Weights of a small transformer language model.
Size: 9 heads of 32 (3 for keys and values), MLP 512 SwiGLU, vocabulary 2048, 4.33M parameters.
Architecture: RMSNorm before each block, rotary positions, untied embeddings.
Training: 264M tokens, 5738 steps.
Each number is 500 + 40 x the weight over its row's rms, rounded and kept within 0 to 999. Layers, rows and columns count from 0. Numbers have three digits each. The size before them is the row's rms in percent of the matrix's.

# layer 2 attention value, 96x192, rms 0.0441, rows 39-63, columns 0-95
104:551493581498530497451533552532455501492522437548456549502533448552493531536438473460547488532515507481481488434474481421532454465499516451535489595518457480533439422511540449543530428485539521462536466493457509505475475497540543507534570498484438484504461461569492521554515508457514515529
122:534540543502513570540504532452498522499499528437483482512452518482548515506547514588523566469521552539473497577513456467477536419566451495486552432551488442520494441517493517508500510488389528519466462509480504525494508491524502511520507497504529565526508504497479526510506508516499504391
126:533577515499556491519483570468439456507456529548535480603545502532458519442419519488532554513504494435463549535541446510504513558546463520479492457462514525474404466481507473534496499519395533456464512485464495507468543508456428502427491449516533456598485462500456527546447511544432493403
102:458427526560503510476455535456424496509423481517539529508499505499479449526533489460440545533566456519436523484574528430518524523490520419482478499466496479459446549489555471468418451476516482539455444545522502505504465495472464549535501530423448436490509518431535460523539507532514461516
106:491541547538488529631416444533432492439527535474470425474549525515437472473455516561492444531510469539469476407501489501530475521470521488483463432478479484515419487461483502484467525489495463421554528489579506480533615464433462476470471563563499493448552463514521466556517430526518514494
124:538474504508514516511503489442416475470486445485485455503464523410493567468454496468524455435559482486481484470514520490506487435508466516566460490546487510483408528486411525500496511508547439434504519539470505542461450427484462494492450491545469502554500422489506569517513499480496476486
130:449501446445488486509440420560521467534494499534500523498464498541531484445493519468455515491559487444582518465536468428393461458471587464498506495517507575466470491468550444483574538581491482465503480536455529546550483474541458471473505500564452482508389533462449473510528562476470520475
112:469575545394561513468555573485494476513480463504512541555533528502519428534540439551438502443445513487503419513483460522465504522470459493518505448467461578540525498493524459460458433501489521518506443565521482475540404498500513512499495447424435583472486435487488553451499495566595533485
125:570536475506562503508524553556482501422493575542547557488481558491452431519458502465480484459541548495527511448458497547518478512501494516468485445529524554514477478453465546509529552514560477588514507528457477513513557533474534487557444459536587461550458533479470567474433500491483536567
122:464568526508477494512521469493493478465496486533416490439563471432448479556466479533475496482479465494502486507437474518476475480501552477517514493419484492513484472502469467508590528421448562576551497570487462474469494555503492463483385543462463494478514462540530595508552550457490540543
126:450520566513532484508541517522518537490489468467485550537501499461390522535478488483440484471544484486525465571490538523417510418465485508480504429494512529466494467551499499553488526587490520505398448472511536521439433474495483498551572481423484516530519466543467427463506531510481474535
109:486474543476540500489520513507416463514511525534486473504508511533549502494508449426528556517575491509410542412470481498441457516496473447543503547474514503512509496546492493500492386499515506444590455547463501428486497543523494442515532475572490468526521415473501559480449487560560493499
123:538537508554411526560480412366447461491543447503518516527471481551492522449514466486510525488482543531514540530487446502491497527510580528511458470449440543450460499507475519394484537517527559495552457465425555489583463485537457428478473489555587512530453506481479397491491520497448485483
125:520472496460523468576569479520518455500498516498478426520514546563475476520516435532519526506484517482458495489514435574456526487602482495457553501515493453527469563529434519446508485489430565536465505485467508482522473423536495507533441575449507480540491557441489488445496546492469502518
117:528519524473602469464453390407530502489416471448587515481525506556547491481486503498539491467553540529488564496478476617581508485598524535519532455510540520477535506492439529534499488492561478453457450438466483450514519542450519508486534471471446454529551512505495497464473496508465486542
120:527528451445563539476488534494517522522513505499519470488445487609516508492460527596489483515575554516456511513557521429452481469523487465442541455518506468532518517512582542462531556477515529532422468513501429413539548521456511453416453467490448433470506472531461518497503469502511546464
123:545508491469533527504528513472529482532523487465531588576537464448460541481492519566454510620513499569536519454494508611497531536521518558524487514484480441526497566585541512543522491508538470413506528522539529479526521524505527426497545488399450566583501527441541532477460519499560548450
119:503409482546507484485525553490611443484482463596545471486515461426498437526503474482486548439468568483495488463511557527502493371508517498465513540439471492503537505423558531573545553466483505442503515484471539480526538550550492514446509466519508486473492480535494478490443494486457417464
120:449488510486474468470502534542385443510600514500499533455508516452464547403530529462411537473506540604567488489504535447469490515463542514491440530478453505491556493476466483467585489575477488511516493485507562467533588455579480511488430529407409475470453453546497497441523464493555528526
122:457487524502444458394486505477486483449527545523547523428533567491451478428455498478466517504484539539528501495532484478479429522487467444474503490520534536582493474485471493566440528498525461470472501476555566493557468548474554537464478480569566454488469478517468460457423575499485493469
119:464499513544510451464496524485427457500559450523557518546553467494550437512535527471470473462504494534545458479513506447536509482431492577511543480544448521468459502552498454523563523552478526482428499508548543465441480486512512436542534519451513507501526455532515530460500477521505538577
113:506473526476503455578510548542483542509497498517562487538520497431594526484480478511556498508447479482557559538504504477503473439519544442571459485439502497506417530547584416508474555452541517524445449592499469419584502502482566443471443447506521511518562497440502560530465486524531482460
128:488495499598512480524527493539514570444537474470526527445446452476532541468491539539496454479467520467461511475519551578559516506489584551538497455490500539516511474469509467447444530426457518564447485531598453460558497499537476505469494499503518419535431463477441494585416501452507567485
131:523490567561506455508507477445528454498518517534429535526484478448561545492498508479568570524556472499562460665448529471474496553510522475454520469543521528469534479468448495491495451459557499515491538573399496491465543501457486499498515558449452463487444453483532449532528528526521504605
112:557442514463523502490443413480507477572490496506482508445547449472530457540469480571507575527568521552468494537551528506445485446524524430514482434537530508470509547471536595542521458524492488493464523545514538546530496564527510485449486531524482546430487464465570440525469426526465531456
# layer 2 attention output (transposed), 288x192, rms 0.0781, rows 103-127,135-159,167-191, columns 0-95
105:476549510488511517481441522526472419518493512511506527510478486462534525543566509493444552537411564568516464498446470505525589530499493455511490496542418557466429529555524487538407486459529449454486457455449540485594461542475479454497482509459488465513513534529482525504536487496520526547
127:552485458458553562496483514524493512455476525439483537499534497497494496588488523551478513533594482535532477547487481466551320531550463505546519435446546492466508490465399540519529481533506554501555492560479527473514499468511486542445503454465532478462493504531440567476582559477500525511
141:456491521446485510520499476498502460481531464559545516416571555506554509478529489507485462541482561492547487443496507508501498446446424559577437548453494544517512465449521579551559468487462520506445466515503535511518495595481567549461470486499497468496588523543521490533472473446444470452
116:469498487524484480452464512527487437543475477518561463503489440494528568446475492502521461543394481534511518437513509569570647512488541496499501541504556515441494516504537557571447522500499474435499462499469549514514489498497484536541552477500584517540510504528549479479498461490489505526
120:482481542482458478507487522478521589483590504551479474548522512515518515506497542581495520485583478517505506480521517561516400508414517496442481532487529428561513538441425447387552404527499516538501502531496490517452560491495454528529543526517513451486495521491542500519499520491453486405
130:469447535462546492503482530505490495524530539457511439467545426502517523546477461448539489602475470505504528484498531479500523448468549471430511566498473458536440484478484548468549374457564500533491525512527534493475517546522477490402477521494584442439532503527500564547550556440440479430
120:561562493540471459461513512474562486500469455454479470521505518546525536461500438511528525591474474475503527508480505499572491444536476491577476567473516471470545436540551573588488564489425498489481471457434491521488507464501478503487525433477581526536537460450519466430540539534522524538
106:470529482466560490460455518526501499451439496522540519528455455421467560467550480564472480489456481504456472449536455460454612473518514516495582463517481552453429403546581494494508525547509549480508483465523463459520518468494562476555437494578515557529582435598483460508494586554505559568
138:423559448484447406449472487434474455491463488458474494476485531493547490430492521464460456495403557470542473451501460507575446493501399527461483444607520483511405518537444447508436483514514436524442461534472495480501501490498483545576473479528481544475542481487484498473487475491558508479
130:460495517541459494473517513458468562473616553482465495423493478493491507489545463525471554425559490528514449477467499551539403556520585465501449490541553478445538503490485449480496462477539502584515476560498502511535542488545568554485508504546492459476507429435505457534542484513514456499
140:468455589492511602554511480539494509470541532460510566514512410572490486553560522476455411542517481551555507540576541446469451530484535457505498447522477486456507410479520515501532567494550468531466405498549547573538539461487545538513476491446517501521514499479434530532546579547463492516
112:495560492450495476482424561494524391528460518496525501495481467455535537532563510511483505554402563566519488478408464471477596433501485469495491493505470537467437436545491503530440448430529474474489476510441522492546490509516539469506466486547513531478503545516495481431522529483551552547
139:552447490403522528447463427543524520511512486551574489443546527491471532502518503448556484471480498461459520563480503550496500532494433514558452508504487546447583364490570537498543492478485508446518496507483550507528454544487475473487493520515552564526462514537545472489557559522496496473
127:550564549471477626444504453522550427521473592478504468510551508453472480465512480519548540504462501474529463469447532443466526515455479475508501471480548513533510514489429469483458530518507518507448496466433462518531446540507529570476501478478446464445521492495509564479572426470543537526
128:504499501462492400491501478470556490553434435419531530461473534553539555513423467540530469521431548466472492448493508461495534452508443532469484474565506550523496458518526530511468571501468507543416417497550507495392486498467552451569460432533456542557498498511470438464543546555578492494
133:487442490543530472494512474502544519546495470480457485539476485453528507481411534578497547519497497566533418384522471500524526488425473476470548594532552458549499609533543529553541484579502552531500553561529507482446485481487513547553533442552477506491481530539456512448513478493587472522
142:523537529536501421521574503603527480592488451563440505531469481523529485521531455570449528469522532450504482527561468540473559491497511483456546477515522474423450450488527520479549557514488509536515465430500480508477441497500514461534520539486397507545544437510487437543437537521553487552
119:539610489515524548547561539481466465500452487485456461424458472516518444492473529600552563430472479511456498443531499528480552432576482446467560515526479466502462487471525536555534507506510514453435544463484472517458540483487558474476490534476523497520506507485452487432581426469533486413
127:511545464546427527500581542483482526585528472535446446519482486499474495441489451511483558447483487409539533551506448554453520473447576459440507620448480468473477526556497442509571519513556455505545506460513465492472488530511484497560522525574492497508455478497549477572449483528548506427
131:441542502509529477506411508519484500535460509437537536398477620518568551482478444445495521518439528487518538477492510563494539458490494535465458449527502535515481477540585494541424472438502491503556472504543484557499550530500512460570504488527517518549489454534544463535459457462503545580
121:531539465506517464532520593488512489510489464473551461562454465511518434528543524502505473507480510436475481560570456414401477474523552478471499475494453499497501452543535500470552549505471454542498452456542488470474506518530520438564436444468531515512554489530453505524436580601525508453
126:488533524478523439509521520544525505526515570534538476492480477427580564500610523452505461485485563574512465522489488498483485465573519507534491491553513539443441413513546548535427499449498462502547412557473550461557517449514505439496475437507549541483505482544566493486476503468567495527
141:490517458517500422438572554544576515569503546529480493538472558445556511434551465453544521392470555514462519475576535457465488474497528506508482503528445506452438491592555504516500477607517444497455412475540543492523530466511446479522495432548549568489531544535533506535490450502570464527
125:470467505472471498564493516486575495523508492515492526434481491588520461490506507479609506498508523500509523525489470471514583473558518518473521559576488503547511504529573548505550524500501511485456488549534481463477516574470492463520429512489543518502543572466405449497488511453549438563
109:475484531536459432542500543511510485456494496462409421460526495564546435537479481558459510499587469422471525489522472566507406564492500471512497567495510457531516540496438533548615538509446512465523527523536534525481582537507513500511507555468502505433459504477483454484528516484515472468
117:419551516551533478463472445483482494461548529514483566467416515430496510539507488462507538506455548536501462448470414484544599513526552499559527509513436516492468557566470487535471458460571452454524486497500539476543497536497520521482486508432500481559532539493461450503534472541577491494
113:518444498479586540507485509494543510479490526457446560484537550500523484586497509549506526570624492528464473570505454477544289527506451496525481476491522492503518480475447492486528478547527533474528535485457511472466501450506475502478512504494490528509499531570496551488573529473489525471
133:491529474442547529542516561472507539506503455575575496479540561504562515461446483553453496522532481511538452488493482465467466560417467540523466516513522555566575500454492483539516496508429432472459482482475503487517526542439565506521504513494483513509563514542550526498432524507402466482
115:388603494557516500453456504466497497470489483467465462486476436471476544433492497543507460507404501488522469416475463542509670569512583537489535509523541454469476579500408493511463539489497506447553450503502564544510513488525516595536507489456506447559534484512480495463551498452489544498
112:552454508439512479518427551474530548498536482562542499554542524495557517523460560576508490548541475539487557522539562558518393451419468515448476508501508506499507529495464505445571427567480497517476483479495484500452493481509428493517494519518520534490480547481588521538514519500414508482
118:491501500481552520514487484526443550430502523464542544461499467470578594458506549471485518555431488446481488560570557486563490478483501462441508542529481491550520514519443607458520417544501443566506573534512497482533504505478485459472503534514568503507542499504537549527519538494453439487
130:490593484486472482487505489500498448473471450569473509519520521559499517533509425568560511504509566421458514494489567495546483473589495525482451559476489550545516428471536552501541605386462509518551449417432511501478509496472543484517569454426513497573439463474507483451565539511529482507
125:408502558500517461445504482504505537439535536507455520498423455457447545479537537500495498486495485481475445441523460469479626522521541521507517497511492481485423407552509448502504533468567448484581513534541474503543548477472549550567508530537562532582557467519416491529496511491510529478
120:469476431447439468502503470453430453538510489524424479426484527544520514506481536461437472478456532454496481536492494531541441462534423564452474508529529477532502550439408492518457444493524462528413512492529517489487508466499449526517481512523532494438549518500529424498455550519567490440
119:521501481502503512492479551502488516464544556468540487512471455454545436591536497559474511391568555470456464407530517506579382500461493505469506501482453500496489483544450467519533521541521481536506495502538509493485465489560482523475474498550443489482421486491524491513526489547490490526
137:460486501536502561543539532539440539488490478462441473538505459606454504558575584489486451527507479574505450522561569511532449470524564439489576557509441431531472428492528528546565529501508451447485472505522527509442488485458508600522505527465499493527511515457469486522557525563465462490
114:410543540508493449458504502469518494469514522510453522483428501409529561516546508468486507472417580501514491463444473478520589450519539513515488485500485486497465489560411495500442453429563452492542514551487520475571529542526536499479516513499549511551517539481453462459504511483577532498
120:530485515508577475417416487481559525560556457536514521449541555476481494507478488519560536476494487435506514543498483534486475525537484530566418469529464486460550452475522503442539459498506518469511514475518508523553496513506512496509447523445461519559475478513537505454541526497399543494
125:506533592490472583516550450472562476546540537490496441513452505406537495534464509591520534566533469458454426490457500486461488540448554472491531503485523458527555527500394445473443503475537513502510502469511496510513520542551564565462448515487414529482500509506487550537542471509533479493
127:499494496470457392509484547499525478568455444430504499502499471556538577478507451510550474487383542469535526519462536521507479418539459510463476479579533517524526446444543448526403534462491487527460453523543506506546511517427534428526497437551495467469506468517495468470441531509520546539
116:548435499470453498513515436508590428500502432476550523573451525411469521435538499575488522558510500525536496417516469507505525516404476486502477526526537529562623543465559538507486500535463546584461544498516520514500507453500519522561515442552486542511482567482484535456512500493462536523
127:507447565534504478531567516531545525518462540611493522515495474499535496544424523529479452455541557500483408456568473515462507523465475504454492531487498496475492484500497404496566547464537524533489492393554477571542482549505468416555502573525476489559534463464506515537469493478512553512
135:529570462525534552539583548500489424508466470483489485455466511561497446481523451635515552473456505476492479452540510537437514442552554468457557500528476490495513502440565554502505435510426526480396547459520509490499508526519594502464495515508512452492474517513486452435517491500489444476
122:536489495463419578482532495501512518557463459531528490544593502529488501408453489510518484474494500386568485522488449527480505509448494473457457549455474549460556548557473495451545551478541499573538464487502493493506469583458467528597528484551440483538453448539543494534455510531549548469
128:424561532504512504494491455491459493484466547486538502435493547523513533498483476424480463535393557522559481458460518444499566527494497533471404510503532506462511480548491445506478488421531508543563475487527533513518495467498570556534513495489548450583508489535522492504436464469558545479
125:517527479498468487525545538508447482496454484469514466488537412569501522470527573439504451466498478486490451515518475474491535441546483502510520475515457485443518423567519541485512540484462469548548436514536475473515515566504500490542477421521557441459562492483448486562443568559588524506
114:490534547536512445491539505485535492465537550496507473509416472399471520520542507447520484420524567550503378501529495483507487456603509619573499508545469431528448446521474456516432500483467486429574465536525523488513507489593503424487442534451569507529507437496480505468483500450515511463
128:517510482490481457445496556483612476549475498521477503540492507473498471402497469495555482399516556504526481510582522458503529471456508529526501505530482472462502535571560505525467478563433491504461477470524517492542553545512474450470468444545522503556522482544521531530404454478539464556
134:557460490474380507512472494501522420489459488526525507433443447552501474491553469471563537471503471493500567483471500516511601400499500514480515467504468495509492506536598594525527517593468576467430477518523486468483525497476525484509461533515512510483521598433453469476521505489539475576
116:557450461468468481526473579526489434474450572505514448509565476560560472553476421572482474539537500472449576512467529515466335531465470468484477542489472528528494506457526499530590569517455546437457475475485496494489496516490429464513493511505496510417432531480547537486480538503490475502
090:514518526542498578445464432498455418522482525461543515426403558484577551536509521512534556520468522583507557507446505538481644538468491520481525471533400470465504465550479511519445424507472499486520455502469537493522493536484515487481485494503511490482491549501469477588503490494577474479
105:523537426460546502524469523496474503493513443550529524523518511455464478480547501551438495542572462481527500541475518485499297508544531512538497504508575487494535497534530524481537480497527530511577497476500506519531561447494505561501543508537536467483540528569483577484530537453565474518
119:470531509456545475477460538475534509517428482512489411464486483448555490523544503520574511563446527548499499548426556473486434512416465484464477553436460485570493480452564516523497460466526537518500438483526575524472469496471530533539486550470476554486490533578485542473489524501448498491
088:517494505478533525430474538489511435466499500422436452435439521535556531507466460558426520496418447476528487493475535543497621506488465531462544505501449501449530495494415540500403562513486472527508469509491543500522518487529529492548510475577501458511436479453512472487513542430528531492
089:481512527475492425479449540480520575535471499510511549580521515469550539485443524570492489468472490471481557481541454551526393460469438520488455507458498513515481557467502419518570470481446520563441502461497484555479470493506471453547499438434504537522535541520568432448509509520431518526
119:509497552471555473433474506475495457512493554416467428467494479446635489471464526548495537539512475450499538535439511431562515539371432509471460574525475461518509459451487520521528474460519500522486488457503515528480514443423504492500505559474464468529527604541471551447567534488505517450
145:490483473548492512595520551462469572486507494551541486504484517471548487461551541595461608476514492525467439429465557468547399473480532475445513592518517411506546526459413535514454465508442472500516540535439475532499499507505503535489517533514527512481477505507515551503493536476532528522
096:527480518485542542477444473531510563484451502504568508477480468436532565489582538526502555518515478502462521498452474494526601541494481480509458474510457508478477486483458497484520484568527511533579509513484522507506502495507521557552532531566593526544475473508498479468515540503488527462
111:474520491503538458549429518557486516437532533482466461552467484524479472598520563508525473548461510500490465511503536610465428481453455475474500483517477493521437529450528463432591531544541489501448462564563496463532484452502457555531457543480496493539531531471496559553567431469510476441
102:485523502462487479572454426496534478497537499542587493511475511470583512484483498456427532436487527525466528406566487504557462465493521498440499519509554488537494525500515535502490460444444515491436498502489458564533496464516480477431540482539491470561573511525474482454554508483590513542
112:465472612516447571530477506487463483526470518424467467460534527557542532467572484481463455550423496527471492496499512468513521524509524534477516556510479455485574560552559554523489500491559503509510445456477533550541506542493558573484482545518489498473492498526532494467480500553417525410
099:614572529490484524502482527495526435541469522466551461481446479480575554495540518555501595477464550515510522488419480511479590467453483540467462472508430488453479464524431553533448454474475474551493471552456575522530567471549545535467511473580503509482457571500479480459503491491588517500
126:461496462535548593452509495490466535541436489474490519461466438493558541490504500633419517484489464542480458505447453474515473523504457503486503462478486428509511471489444536497540481537477488512532544483470534496493462451592465528518529502459523575485483505510445508510491574599488455514
106:538530509483500539520448515491486439534506521446548518511484365440479545496523510555476551504506554541575486413509521391535506514382496494493546505468529502493555428487477505493514507466501513495502467508526512492491499529507535515452463444521462458480479498548458556551451472510548447516
102:475510524478512403494483567541505499568517480497486486499454507578508504549473502468510447546416547444455491513508484418457497522490422480395485532486545467519510447470461464524520571416487438514520476507522504521524554460488540417553531593547462492537533518551501546512503501477521629462
115:424370561529543472463504496483507545489572495461510555547486542370424470461503483534459478533497503523521445516495460524418503529413590485499503521488494510538574493466511464540469528555493567505520549502496520536529482466475490477587489487530519566455493504508501496485433478534502493576
106:523464505462578482418519453519492559526468502467502525416511492504516510494457549451459566505510504531512502546503501487526548478499451507456483447552494481552501439486505503495468563414516482511480436479441522521493494521474541447561531482455485511524568480520482502511493559517558563498
110:516490518501515539452520492532468399480493518535430510430408587516466430452511505566510465616540429518458454477460412477527566541522573436529470458493460509430516503472567556485552501520521597415528532441529498519507498528474552470524497546482496504431519504458489488516518520503514490447
116:459414471510474554508558473487490502502480491496479502407515476561479469539437494465464552475481510529512439511482463597548558414540476502490477559489466485459451549508499520485487478474497490503449478476441456443426447591534512433534449454573532518492537523440512433529494529458517511480
112:521576547537497455550461535568474429484515542483499440428504572456587469507487484539450486524450519520448513534446463505465552560509477585495488488509450479497510430481479506547484568533608524540503484535506501531508548500575508540500577491506465521513479499425494492486544506552497504506
114:494490458542449516520576495454498500556503476501449430534551539549521469583465478456519484457458522452454558543508508515466535491559504489515480499511440505445552544478509532429467528514489466519511467534487496483548475589411515555490446534546515471498491542524548485489454482524470506421
098:584595551607506522505505496422549464469524573475512463536469469515556520481521487475468583440509568508484480533504547503501485538526509524480500448539472506532496392531459524487470502497456433512563473615453573513469551440537517510505524535491517490524472483548462439457490525513481489489
110:521514519506485440518513524432537500502485568483534570492479546558462502483489472356493540465505453468451506480580498460495507496453472454475493515487492514505530484522534470497520490548492567398493491547534467522479530541488497453490533564525502395520546589444495454519498476495515501564
117:463469510498480572531528519533549448522443496520522504463502494579461512510480504426502553493494539498516515533534423540498595402534508479503437483531505499529484505464619552470506447501553498554460477566521492456532565486517473487516445540510487510564493529562441481508489463506510547533
093:430522491440539421485523537504506505460540484519448493540535516566432449551495501534475408484509490455505463563552546494546351512561477499461491522491546500539519530500523440508560590478485521472476465452489495538544484537520477468534528474454516515460524487543518501478505476466453599514
# layer 2 attention query, 288x192, rms 0.0519, rows 192-203,224-234,256-266, columns 0-95
085:508518456455469491529614432449434511484519430463572556447541506524513433551533438433455461496526461487416444538465472565454536486466458466484544494395461526481519508512502540550512460499509519552533499547522562515416500526442563537509458504551526479531453565469503495497473427502498517536
107:544458538520518489471469462462524458460506496456515544481543481475456535498567538466503527613509449513497469531458432524456481458466496523435427491441523509501448605457520490534491470559488554503558467538498482480514481531489540478483481481523469497457552489567551517519488525533529485486
113:444496497524401467549537505506470508553428476473464494465500526501562499460486566493501461436511541446490542457512448450508493556518454549527500485531470496518513486492482457564446468488462383490501525482385479516452556605478548445597521515516482513487500476454430519451486467499554529477
103:533513471423556528522508494495521458515587519466500489558410542541498521556478401546485485524474502440529508528537594472442497473524508510489547487499498432533514466484440526408428533503486533467476481499530448536471504459491473484459493509437451544573488525473478501513519553476467494457
109:489615520496512523530444421505472459471491541462566505555529479514518500523542413602467441567527467472473562474499519517475537492508485543486562489485563529465483529550507479529501453495489545461437473496437517587510463481521543529509544505463434504455492537582529508482538506495464507521
107:487511515480402479488423473484500445499490516538466467544484511550556468538570538517446471582490541473469543494498478502514440488447487479498556531497483562478514541475492520535556422473492487519451481546507527473563495528453565547468543528564498550492521518501484529457489453466471485481
113:429386526533482440507563552519547500485445494546476468468484570458507469502409502410461517490526499463493418492561538484503500507487546504528461494476436479530511436491422499478495495564510545509528494462506479533477551496457466422516460477542557580512460488517399515478441443479515475499
108:477464482389494484442509558502529463591527431541505502557460494491570481526460488464484406454454481491473480461527484450573520531469511468472593555585473500578523464502515520438507465532497503431477549444498535524513565484529476469465451495515523508513513566545456443478521464506467491513
092:514475543529494447541515637456498475533529503518511480552462499461558539501503500475432496472557523476473490533526549429454515538491520534477500466512518530474573541450503492477553518465506491443600490484478511569430519504420586496516567502569554452486483518524515537439505475548504443526
086:506445491489462422513497577512525471477523558528420503535459519451480479593413514455449461472439463468503491558520543499537527520492520381534444567500488522552569510527479550497571609509534518447591526499479538486491493503408537468436520461563499462557471541475526456450547496533513460504
134:466416482454478504491543531515504529505448421550448501404474576464490446480478435480484489436528474496500443493456502478521550519537512490527444496516433485578488494518464518414554494520497535486551539416472453498492522482473458459471500475529534534466472505517417484521480459519514448438
100:464462397485564585533560455488501491427479544477480467459563509489426523475571451555582469430573458482536488539505527526525466511477503546537538441546508504552491482463481511490497519534458525568496512534489458504445583510489452479524498480515476543433502483506515566458486488506399473509
105:544471509525496558521454500504524474500520527460483498538554531537493494586465465530464517531506464474508501567502487624494502476519527454563452496507534465535527434488507579524441465496463540516477508434543521489499503458513416521455454605506539616395420546549485477467460555495467496471
091:482468450475521492465546539513496549533524503520484530518594560459495550415502524464533551430501585498512514443472458460567475489478511509411495474502542482505456493598557504455527509483531497556502443507463487493480464569468528433496520558434480408504479458476543514527565487473482499553
098:496502529511412482478468485547487463517462463492525466519445467523543470610486514487474452579523539484541548526493515494480514494493490524475559509478505523529520493500422497539487477516524500519469486460513391488493506539477480446463486408507569491458502481573491479499528513424510460467
091:527428491488557511529546546537481465463477505527477483510402522508459424522437462445484457526486522551489394439460438470550486474548603498452576524510480498526442448450484423477482586505487533505559499395479547528414566458502492480468453389491530506490549515522536494503498492481507489476
094:514541458506515482510548535526434513504442492534498486460429477469545515481467482439499450454567533491469545470549518449576533528499496551463571516542505528486481529573523415504447474489480456490458497528515490498481495552472523451505534457495459419415481464516513560547539508445491477576
111:535505489448464443537483496527573453553494489532451482554561510465474459615528585538434493521485542483547451578489546517524492454454500481563472520548487442535515503472461610526516476470452515490515568503510572512514523463512420478458453517491583542496509581496508441498492531525400464424
109:473487470484513545467519505490505469528528499517460510501402537523472523546490448501462519509485362488470480530479511497517507530533539458491529547500473470531519488467511569504476518511470571516480506428496530493497445445540488481458464521497512587625525474463441446481445496507478468502
110:534469532439422451500550544432486487576492448568476459466451487492597450534515508433551472550430479516466489428435437444553508441510552493489451553482456523543557497535489555442462432499517515573505548508507535483502461478502470459456465500476469478462529555572545492450529465527445484486
106:459449511476453535479492554483526472502556522476536458514507406519524495503538518457487488525484543504407486505547526455501479573526491516514503558606526473529568554416484556542507529490471537519529490487579554488514531499515442541489535493540505539499506444436515508478503455560459427438
118:462489499430457437513486514470539437501482514548496414526491520449520490554509502412496528501445527500442470518491551446496533537546523457486475565548433491567543525426486599440511542536437526524532587541517517518533481439493471521522518499552512498433533484501519463504475495504510578432
108:465468525545454515459530453503499452523577460438462554487499562538525425540426439492447495478511427522523456463479524577534522419543470457517478505479489478586496461469485494451497514484470555528454510482542565500518530485457469501465544534514525531550452533472425461528452485526504510480
088:520473451482450526482496499440542507537586501512505512466519497488565521496444460564461482557501547441555517539518518563494475495511441448499541479451512485513518497497495597446538414494474541601471503567570461519480487448565478463510500435521535462545483461532560469475534526542486471530
104:524472409532533443425435478480551448478596554480491518459492495576529556496542496538499431473503412457484488444528428549477461465511456508454458498493570544519502561509507496453528492478527563540544521502497456566504496486475500480396492547509500505453500535564586453600520463552475499534
078:499461544515509478535457511518514496535462493476587509493498503467543511454501478505559517483503463410463536528469411432535561504475496491470554554544485444437463457520489489508544507520528516497533494534472500441562456454570519512501644510405472483558511482415509459447505476483517543450
084:505525450490514407477557574490498429525561449539504477463516547489559472506527537483493490445554487506419467464511447489537505506457453539515496528499498518410527547468525448460504500490491445498519485486378545488507487467458548480451523515475513473482446496468502532517483441470501512520
105:483609494537538538529436417471508497452514549446570450492481485530585581500512460546519517495514531447438548485536555533425456453467449452529456516519556502494459547518509466490530451494547482494514522559494517553500522511541494506461515553579438480447488463483465479490538476453515514553
113:539489518450533478503455489487531404423516527504514482505536484539484569457536439491453516533518502448478533518492547555462457427490553474484477507545512574498481482460500543513525488511556540521495455508514500452570471503480432509520536594513521515507511536504530426478556557534500492502
116:516405473541476458475556503504449515481469491563448548439473587500410404498462515435550468478491488498525472504489495418556536519552590483552543514474464509533516477529450487488553475514496531515516523428497513452449473532480521493498526491417531571520498490496425475524479536459596448495
121:517461472427443474486488499489457479592497506553502481481487540477541490483544525506463446465457389449520484517518494478560526457445481452517475509519470549502505516524424497435507441478488475527478490449494552475532535555503519429438500504496510579484481524530401489494510480509499530506
101:560534497570529524556549497505513466459526497472500492547502452574366516510523515479467449486520487391453535587584512575473441520527538496526561559424596493492520565531474500558486558499462426530455517513494530519464448526511535521467552499401546482567482451507508553484494537436513408564
120:503480529460496422443425524458505426489514499594466484469465512489497493479504518433469507497440430481516524472509566501518567481463510440547466483489445562536498437449453504445566465498518565472505530429439526501505508497489595428507536468519543493528522507495498480548522547491524482459
109:500452455563552499459469501521439560452513481541451497457482490514491437516417468534464476459467486528474523432462546463534533496558566495548588475474418502561466463550461446433458514521496595484521536500485482487464524494469507459474500541475550458525464473454492488575482520480616467478
# layer 2 attention key, 96x192, rms 0.0509, rows 64-74, columns 0-95
102:486509487543449497530492471530548404546543428484493491496479532513494479534427548524498450502504500516441434405470552526463524422528536538553526448569507496552557536433458449496536486557534503466461504433496525506460557539526468574463533461559548533484526508442448478493502507483510577487
085:501464454442541564504461523474511469510536453555504411484455531466442510511521557473529570542489451517512510464500492399507426470514549466423524515453502420491440555535571526533534436531530486545558492525509506463561575500489518453530435515527494438551511569436569440536500557464493561555
100:410435474455518480413552509507491515449571485573468540504536523531453520536422480438516539460500466457565508571484468509470449561495505489500472548457490509533534411502485467426429526516554547481496489515457543459514462489508481518524529521503562529438490489549585448521455575609490511511
087:486510490487497465448502502527469465447489547512563517477450498530507459543440464435467517548405486512575477500513561511421434505510461518546505572530399488561482474512554508495468486513528485468468400525507580498494481472497470560510599455470559477487490496523573515510430494485547551536
096:532453479552484411521437494469500513523400572489464479434565490500503592511511572534534560487500457488476485538504498543450440542485437460489471522518494476507442574508595486495588556411432446476459518537490475508517380511505533493479523550460481501452497499481476467501543505475487469539
117:505485503482438490514479494497516476523424472502579403516495539500538509495482618514443507531561558477474443422494489502524498446517479515499529499424531483524479611498440527567572417535541428494458533403473528521495582534485510478505405520506467487471507481488402536517466429459445496526
105:481472493526489499441552530486468499525517495517377525494480535496489439489513495544453507483529464488494479506495513534512566523477585416516470556501445496520457444492504506452545521516550531495570519463527512463479451489456500470545489500437505500577484445498533510438418510552515514461
096:469518450512528515414514461494421446442544511528522517563477590507512451473548486542482462575442467499491506521444529552517527440533515450447505549478474521529511469507496461503437518504520503514513434516429527498517537449525486522473558524497495466546490518542512507486411567587496535516
105:534467489560516559571525513435557553522440445563488510493540504490439483500516474461516413428562532542485544507489500401549457525478535553500519522552487548490560486397486474434539496538537499503482493468497508492503511488520473460471553455448516538547491487498436546484534500404495476470
119:493433475454513559489542535479488500529442461565477539478442573475472443450515452457515514489515543487483395490445496425491578550563513462492511530480415507580537463527512497438429517539512562491563522500533505486490532454496509485488454473421447455481481460480498551524432582514479550459
121:498536490508475566483536454449498507500512531548447519527518552476505468481491428471393502515513421473573439468486533505544610521503529474528456492462449578536522444521471492427503548559552536587528510494457485487527519504492515464482533424490500460574469516542531526544477498574544521569